config.toml
n_layer = 9
d_model = 512
n_head = 8
n_kv_head = 1
head_dim = 64
d_mlp = 1344
vocab_size = 8192
activation = "swiglu"
norm = "rmsnorm"
norm_place = "pre"
norm_eps = 1e-05
positions = "rope"
rope_base = 10000.0
rope_fraction = 1.0
qk_norm = true
attn_scale = 0.125
bias = "none"
tie_embeddings = false
parallel_block = false
extras = ["capped logits"]
init = "uniform"
init_std_qkv = 0.0251
init_std_o = 0.0
init_std_up = 0.0251
init_std_down = 0.0
optimizer = "muon_variant"
lr = 0.00587
lr_mult_o = 4.0
beta1 = 0.95
lr_head = 0.00348
warmup_steps = 71
schedule = "wsd"
decay_fraction = 0.255
decay_shape = "linear"
final_lr_fraction = 0.0
batch_tokens = [32768, 65536, 98304]
seq_len = 1024
doc_mask = true
train_tokens = 665700000
steps = 10179
dataset = "wikipedia_en"
Each number is 500 + 25 x the weight over its row's rms, rounded and kept within 0 to 999. Layers, rows and columns count from 0. Numbers have three digits each. The size before them is the row's rms in percent of the matrix's.

# layer 3 MLP down (transposed), 1344x512, rms 0.05, rows 191-207, columns 384-511
100:484520530448501491496517525495505502469529503469497480513458533467467467507507471482498548521518477465520494517478503525478506522520529512544462520508512485497531553522508539468507519465470485510493452507498424498539520492510506540450470496500513459481499490521477497461480478505495512445488462511507499482465518519491489499432471534500471457531459489561477505453521459520519551512523
100:486495506497478509549520471523483531489481477469525517543517524573497496531480481527522523548518491517470516466509539482511505519482483499488468473454511498553470463510522511499503461511526495487514473536516493548526496528525477470483468486486540552437522492550472490511495510465496490510488499447473458487483536452505527462538473513580520491490530474454516550508557490539478524532480
103:535475512513446505474538493489517508512534477465479469502464516493516503427501492526495522497504518508527453552432460530503509470485502488518494502526548485475514521496504491510454475487490506489496541514529489509504513450460501508470532499504497503511487469478447503511501526470515524489491536548518497482473486479484489501494494493528534512509522462510489533492515459476499476491483
100:488472537479492501508491449498530489511501513465500520483449524523511499516492501513534499527474496488494551492461498491542437492459491497500528546505484491547500515497505504464524515474480504498513518487488499524463475435522519490485552483529458507494474514515507454489508511514512504519492531478491484543475508516495498501500497484502478558512519514482515501486503443451506506502509
099:487524478512491500495490457508493514531480483469505489511474495478534488524462509457550454480507494490463529519545490514530473460496455479494471489505504465506505512499493516514487536526484482556444516525527488473444493465501537478515491516506522498510486466477478509474481512526509521497473512520524478505495490501493465473469474556488494523514507565493493491508505528457502458465473
102:507478494491520517472471506490506518510485536503461530528511510493477499524517551481482504524513478457549540472510506492517529533539537509523483503496504503505490495485485505505472485492480499491498491507535500535491470449535492491502530550554530554531510534533508518525489496494495558529501505452505473502480503509530499508435470478505533515503496533416523508484482514500478522489516
101:516508501499494526437443488465514495503540462495476504468482498508486521499530509478487477530464506497489594523505515483502532569515477521542462506447520495497507479524521519505512441475513490506487444500505486488468507496517489510485496547499506490523463494493527479482446457473468459525526512509475514507512491516519499488509500492538526482489522454542501494475527514485523530503512
097:461483481517508521482485550473488489500516498492498513520531487498469516511496499499488523439498489509495540519508520498470522491469521547533473495470459549487477526490510532498467518513529496491522528517534509517490424464514490506516486496505488521546498469498519480487487508487509520477479519485455479509467480435546500462516523526472493532439484505503467503516498536528503487505555
098:470497514461513469510509500484518515493483471467502477519501501504439528466483502492487476533509546480528484477530528496459508509482471512458517469490530497483468439444503491499499501522527486512522523505489514506519485464549484520509490484543484489453469501472505472504527474459484426503495509537514433509529480476484473478501524495469501486457472490503523499477524512485513491539509
098:501490514469495528499501526425459572507530493506526477526470494517470487530481527507475502492512528518472512481462479490514512526482471539486488538494503531491484503494491491484441478474471559478503513506482503513518487522471468479525510486504512526537525494539472512531501469502507492458520537532483509509551464497534544485549498517557489535496494496541478507507540501515502525495517
100:487520452464483499570522514506479533500479493478495515552514484514538486481500497524522489520470477482518456513521531513502472467505489489469511523500480489484472502538513488512508549500461478468534509502489495515485446470558506500494515502548529519466520466496490461545482519482489507475468542534527522516503504490509507553515506490557459486497471486493497489510423503499505498551467
093:531454507504491462506493534508533531516471526499497515505499488504490484481462498527471486511529526512495484517507493497508514515511489541465484478483530510541463497483481476483482535500494493455530521488512502501499492455501517505493503473497445481463509477497532496481533494513476525490477494493488538509489475494526469477355463529502475476507496487539493475517478516467453532501520
102:500546490448476520524485467511502512509536453529529506532480503503524490484503461516512486483521502561472498527518500504487512504530477511444484524473551451488492544542515522484513522507515491511512513493519451487471541533489522544496488527491549545493504500514490495496552537475503497540488537488532526448510525511473510520494528500500507516492494521492508492475521494522488508504483
101:583509498507521495508511521464532497477494501535514475525506506518482517484479500488448522497498491482518507475497478519460503512508503511523487512455484528491534506532526494504485529509483522497476489497467483549467506483534476485512519528499502513502513511553505527566494522498454463501509485487550547490480466524519498500486473479473494522500550465508518473504495500482485532469489
098:541522490518499478496513521477454523511510504496545478504488522523511461461509514547555493469492540511506474518490483507468480485531512514476492508507496497541517509457514473482494519495484542473479516508487555544444503522480433500526481532581528479473514503475502491468497509546463485473539507474525450483511456498535505501516538511492485517500486489526503514475545489498502487469529
101:537496515522531471500475473520486474431502524547513525517516511526514506488510512463520503502499513526478482499500508565510514487506520506482486482506510486498492544483494481535479445472495496512540467511484506546480486458535501504500473502456507537508481504507487532463511498529550492480538495512467495513583480490451428546576487516485479540527474494544495477523475516528518448473493
105:495503445474480455487485531482472528491524512491467498512453507487481492468481530484533491514549450516510519515539516493490454497478460491490517516456518504507501527520530467477537524523508543516477459496518501490522513521517491489555489488504492481460471501499470503529523458504485510499481487517505465523532467520471507512470549511485479444555504469485502540486523512521447490499538
# layer 3 MLP gate, 1344x512, rms 0.079, rows 192-208, columns 384-511
103:526493499461467468503515440532516519509510473514481471471501475467461524549523489506501558524519516516519465485500511538449459523499537515494528462509513522483517519511522514554447418464449522507538489512486501511510496475482494502532492532490486523530513516533497482494505561540511534546496505482457532550535512500511493507490462495500548449492518530545520528451548532454523517514481
102:512516525558513499508513500485536504469487489486517490511526512489531504513463513486539510515498546497454495533494517480507451510483468528528469538520502438549531457495489530485486459444443503563479510488539510490537511518499516467459468490538482513491481492485478511552515491470527480494525485484490465510514476500482466533493507451510505483522495526513473483490520485525505515447549
101:526464506474508532520524504464471505493519517515538514515496537473490506471518514474550540478510488462459481489477507548484507480521477532522526524466515496473488481491491525523475496522507470497433463492533513534548528549469491500523502519491535497482493460462504482506488494498505502541521517514522479469460477521468462475541509508466531495498488503493458490471483486512472485516500
099:522501507496485489493498458473464477544481533465496525531526571541473521513530512509509543490493520492502519489503492477501496513530496492496495501479487514517544509531483506519483497472536506523508482529519518532518527473480458543489496479495491521533506482517503480439509539510469499505490448534473481511493496491497507508468499455543532448458523489446520534508504499497475582527483
104:467505509518523520493487509532491518447524530475508485519521476523490528481555522529495485482485494487487502523522522529490452481531492523519533541503496505488499515511492456511519404540493455471559505495509517476496497539509479530494492506459492521486492497441507497473525521482519508469510491524486548490536518517508520540462466493511522501535476524521445531473492563498493494509500
107:461495506521499496504541494512516493460548493454548468486528517560513568494480513514490466542530535525469500472516464497508482464466499485457471528481477485477468514510456535470526506487502468523525442518508498546490552478444488511490515486488494512520506482538498523489517516481515520470526474545517479504545479503464515505470484503517511521520495533508481498477485510535499495536509
091:498506466519519502512453482487491479457477496524518462467530502492487493473498528475496527508456528531465475495469468516469482552458497491477511494502469448508500516495494474447479497523500493496500508488492469516461530481505533528525474481489464494491490494549494459535499501515525562565471503528506481466516513527476513510480539431490510513513498503524525510469492536481480531515528
098:541475489536502490487487524504531496463492515478524489548486464515452500472496443495498554500495508487491515506505499498505539468483497540471496512472475508539485488484526486517509489476509535452500522522466470456430507576466474551521523486506521526519531437505492471472468469540559491509517500475505473461483476527438496502460487534489500464512474503513491490526506495467476506472480
097:463512512527508490487547501517531484447532528506524513495494427496522489483555452432511495481497513531503437513470470514522504488443492452507513523523520510519473494497500458497533542514474484478507500513527507527468503515506529485470524503471493517480537529460465437538456481516446510504478500465506492525514491516510517554484534488492475513460480481483488519475482521516486483510445
104:518497519507539468481501521468500485456480462489527482499520482471498545480502526499501483511500494516504543491478465501485470500459494477461522523458500509497466510494469515537501498506517506534499537490493491511533461531502518522506533512514487472494504520491475545535470500518511477513501462506471472532501437520509463492459504492518499555531499549461515520474482507471503514480493
096:484501491507516504485489490529496497515509512533493463530504505449497472507477477488489537506476493480519481485489497500511498554491471488499445526501483510470509487491527489513484470498518482541478461510499509496458524497473473473512508534512475491503477526500500507493475509480520525484488497503502493497546514481517458481500478482491545566499490457524519474515506499510538450511491
106:503473511486484500491506523499517547487496492495502481527537487516553489446548504499505498543520465514506513488473487519530495514517488480510491521504477503487483504503549494508503491538514510496524523502494448493508501533458489522538499492529528541503501452526508462517503503461447537518518507497507476510528449441501495449516500510500527477532491505525488527465560522471465446509493
094:469554482505548485528499466534495489482481503490499511490497495484509509483518534496490440505444490533479498505484459506492459538424467520514477499505502525475496501506511454528539465538530489527501495462487519478481437525495461497498510444524477494523532489492502479503504489524525555519499487516479496496526495488498539483493467503558487506467505497511468505466483538504466459437528
103:501502505510509521497473485486546488483516464531522538482510526492477504492474463449527519500506484483523506536509536487531557534462452474483495509477488460489465462497486495518476532479501544484511506506538507548543507461460553525482501472511480463546510521474497506468486491445538529475495529474503492487440484458455473495499504540507506493488485535493515488520479460482538526514504
096:527498471489465544495510535524487498529517497514476437511515502481517519473497511509488523505524501498538495535499513500524554492504497499547512496570511533507515504468534468521508508501515512500474516494476477518518529512472437519505525559473504496476484521499502513498516454488538535520511506533468493497491422502517534475500491486518521526519494497497467542482518499507472547497475
102:473481494495543503513493504498524507547464473472482499453470491489524462524507495474494471499445531483485497483462480458483480499465480477490518523468487488508517483520510463487501498496534521504485532466463464452585522562499536523509535508485483525478450502522530557525540508508471527470520539464508484454536470523491490466507474432504454487507494504505522479487472491476441503486490
096:512516481444501534529483478517461534493498491512497430473486439496521534511540494516461526522569486518491515518512519499548459529479478513517500491492492518494552504503501485480473513522505489508517538492463481511452482508509494509478568499521529498491521492482490515510539493459499542543483517528462463457545498516534521481498496471547498429504505525475480515462505518520483522526483
# layer 3 MLP up, 1344x512, rms 0.0848, rows 192-208, columns 384-511
103:484515510504497476511525499462502509506533527515490476489459470478528556490523494530527533472534512450487532549520480504511527480504503477494503498536472516452492497526477533484569505488462507477448518516501475504507544506500507511527534500475522500490564499516488546526534521483486544510534498502464525515506508501514541454489489518474497503529472514539502489476474528535513490447516
102:442450494469492497507475539519469475535520490473547517532511519538495471500470514528501448554474506564508508509517501532488530527478553516522515507511468486466490505484508499529482485501512520480519501508512515510526506500472460516466484531536543519515516531481554502536544540491511537553451500482511491449538558517504487527487473499478554530509466482509514507521513452488498491498524
101:514497495548502508518527505538485421487469494481493528507469493500502488493459489506493462470505512493504555502522528488534512519461516504532498542492527491497508529438476519484541491499526458507524497479490524502491475504473458532488523519566542509512510488506459532466523518473527504564462498524525484489522513466502490515464507503503484523530505511520533470496475512483526520508466
099:504497472489470509492519441515487497500528520460519522506469446453491493518503517541502453526535488482519479529521503531475456514493507479504455493513491517519429514458459540526523487476462518498486453512459530507499442486504511489512509523514498452512516511493447534506488440573501486478432492484524475499532486520523508514486521482510486505511522506554510488473504498478521514521539
103:467525487472472455525505479533540513512524489527468475509551484522497475524482525522470475471527506462553488546559488505534482459471511480494496520525516454462496514541517510511520524460516447451481521502452525491459491501483515497517474485525518490505547453523485494542458512502510513503476504519548482550521488514533497484489494525495501526501490473486501498475494506526513529497443
103:482503552519506479500505502472536477502542470568497537507509503503510505527481476544488472481534504520512498515492476534519476468530498508466499450507483529519543531485520555460517482530490500530501488518447486545494543512491482505504441516479498485496459507480460487464523432473506521448501510504497529499504482540483493480470496513504520478509517505495489473488515487446579473494475
095:453482507478432541516468525512515483491504473479517472479527486532534505483468549465502498509489459501515437519530500463488462468502504523492482514475516508549480486472496491491494516515519486509508543490492468531558492508485517488498483478499515483574478530558456543535477484458498468525503507498473454482511507504467501464485466518494501510494505465486525504533501440485479461503514
099:523460508507465507480518527506514526501476532490503485476532497505482518518486514539487556442479494485519507499474489490490481463473515524491505466523464513520537510492505511495510490503498455497474481502479502490511586499490482528520467526513482491526475473471516510512505499474501509492475490497467496420502464485475429521503519491480526458517509517483459506533506511489488545492476
098:535552470474504455479499509455458453519486509486510549547488539547463510588491513466495544502523511542483534478519502496478473517509509506495514477508483563493516504501556492486513477455519494474502487550498497502510508447491490507490526447498485505529486489516501519554488538478531485525530491552455486495527553520494498507482519458475544500502514508487474442503514519498470509474504
101:452488499475462479499505490468489514555507471491472526477506540526479492493485441504474476484469515490451445501577485467507479505507503516563528526500542502510504461473494476481540444476499479490445493487514460488489482516500509505488513513518517507457513467509504472469480484527493485508492495508483530484458532489499489486502492554522463468494481471455501509487508519548548516523488
099:482492491455502484506521474534546479483495473465531578463501478514476509516508502502495451499521531502504486516492487484436502474503506472514535498492524492510501474465414527485491502508464470482499491485497509532520475486514469521511519478527468541497512473524519480476546531555490460507516495476489509493472485484547540511499536502491440451497512530470516487490511499513464521521530
104:512507552485453545511485499480522476514535509504520531466539521484464529484467489507484544488508473511534488479485478520508496499481466487512498502478536479501489523537490509505460498503513445494486482531478509480519530584492485523491538489527542515512509478471549453532456492456493494501474478544501512471505553506483501514482565527536527505508526506491489547456487507482513535501516
096:485499495463479533487447522517476517511480501507490546475520516483489515527514504505495524540499526489531482490506474513514495474473506538499494525497502449517477472483514525510510517507494482448519493517494482501491508470437496521514514547515500469493493497507512480463483506500509525518471483441495492501526503533546501488495510541506531496524519524489484531494467507488520528503509
101:478475487531493477460520476500451465473516497511482508543481525521560494538505477524531502512505521507514500482500534523466505500512530500514511470511522461493491529488502507508476493520520468485486518478465502484503497498491520504502546527515516447520502549470483489497520555508496527502463435520505482518505484485511521463465475511481487514501521488499496506518479459457482543505483
099:487477475485533495497489502546497480496461494485520478532465489501481507520531479500485504475520539459528524516517493526498498495492499520522484523510507473531534483534474500496449505510455523496503527537484509440496503511502569539511498475497480496534487510483564411495506504509458519510515524504484476521479535490478475494450510531486512491483476512490493460511472522553503474532493
102:517495479459527515505458499514520526515551528518445519491457516523521495511546529512472462453453480478489499519463481494474480494495473475512503480479526505539523467461512474503513522495475536468546539468487525435507521522455501496491554521501539532499527541506479503443523490481498499458490497526476475493556492488502499519494476495526524538520529497535516477507488487488488501509461
098:547477494469506498459523491504525476517521497500504541476451526493490486517521478449509513508493532512546484476499484482451464497478524504437483486517564499526529500514454510532510522491502497527498473530466532498504528514470547490517490503478468543539510463475531489496551521522509539507467455521469513503493528506532536515497525460527479540510508516493550487555484545508501517542520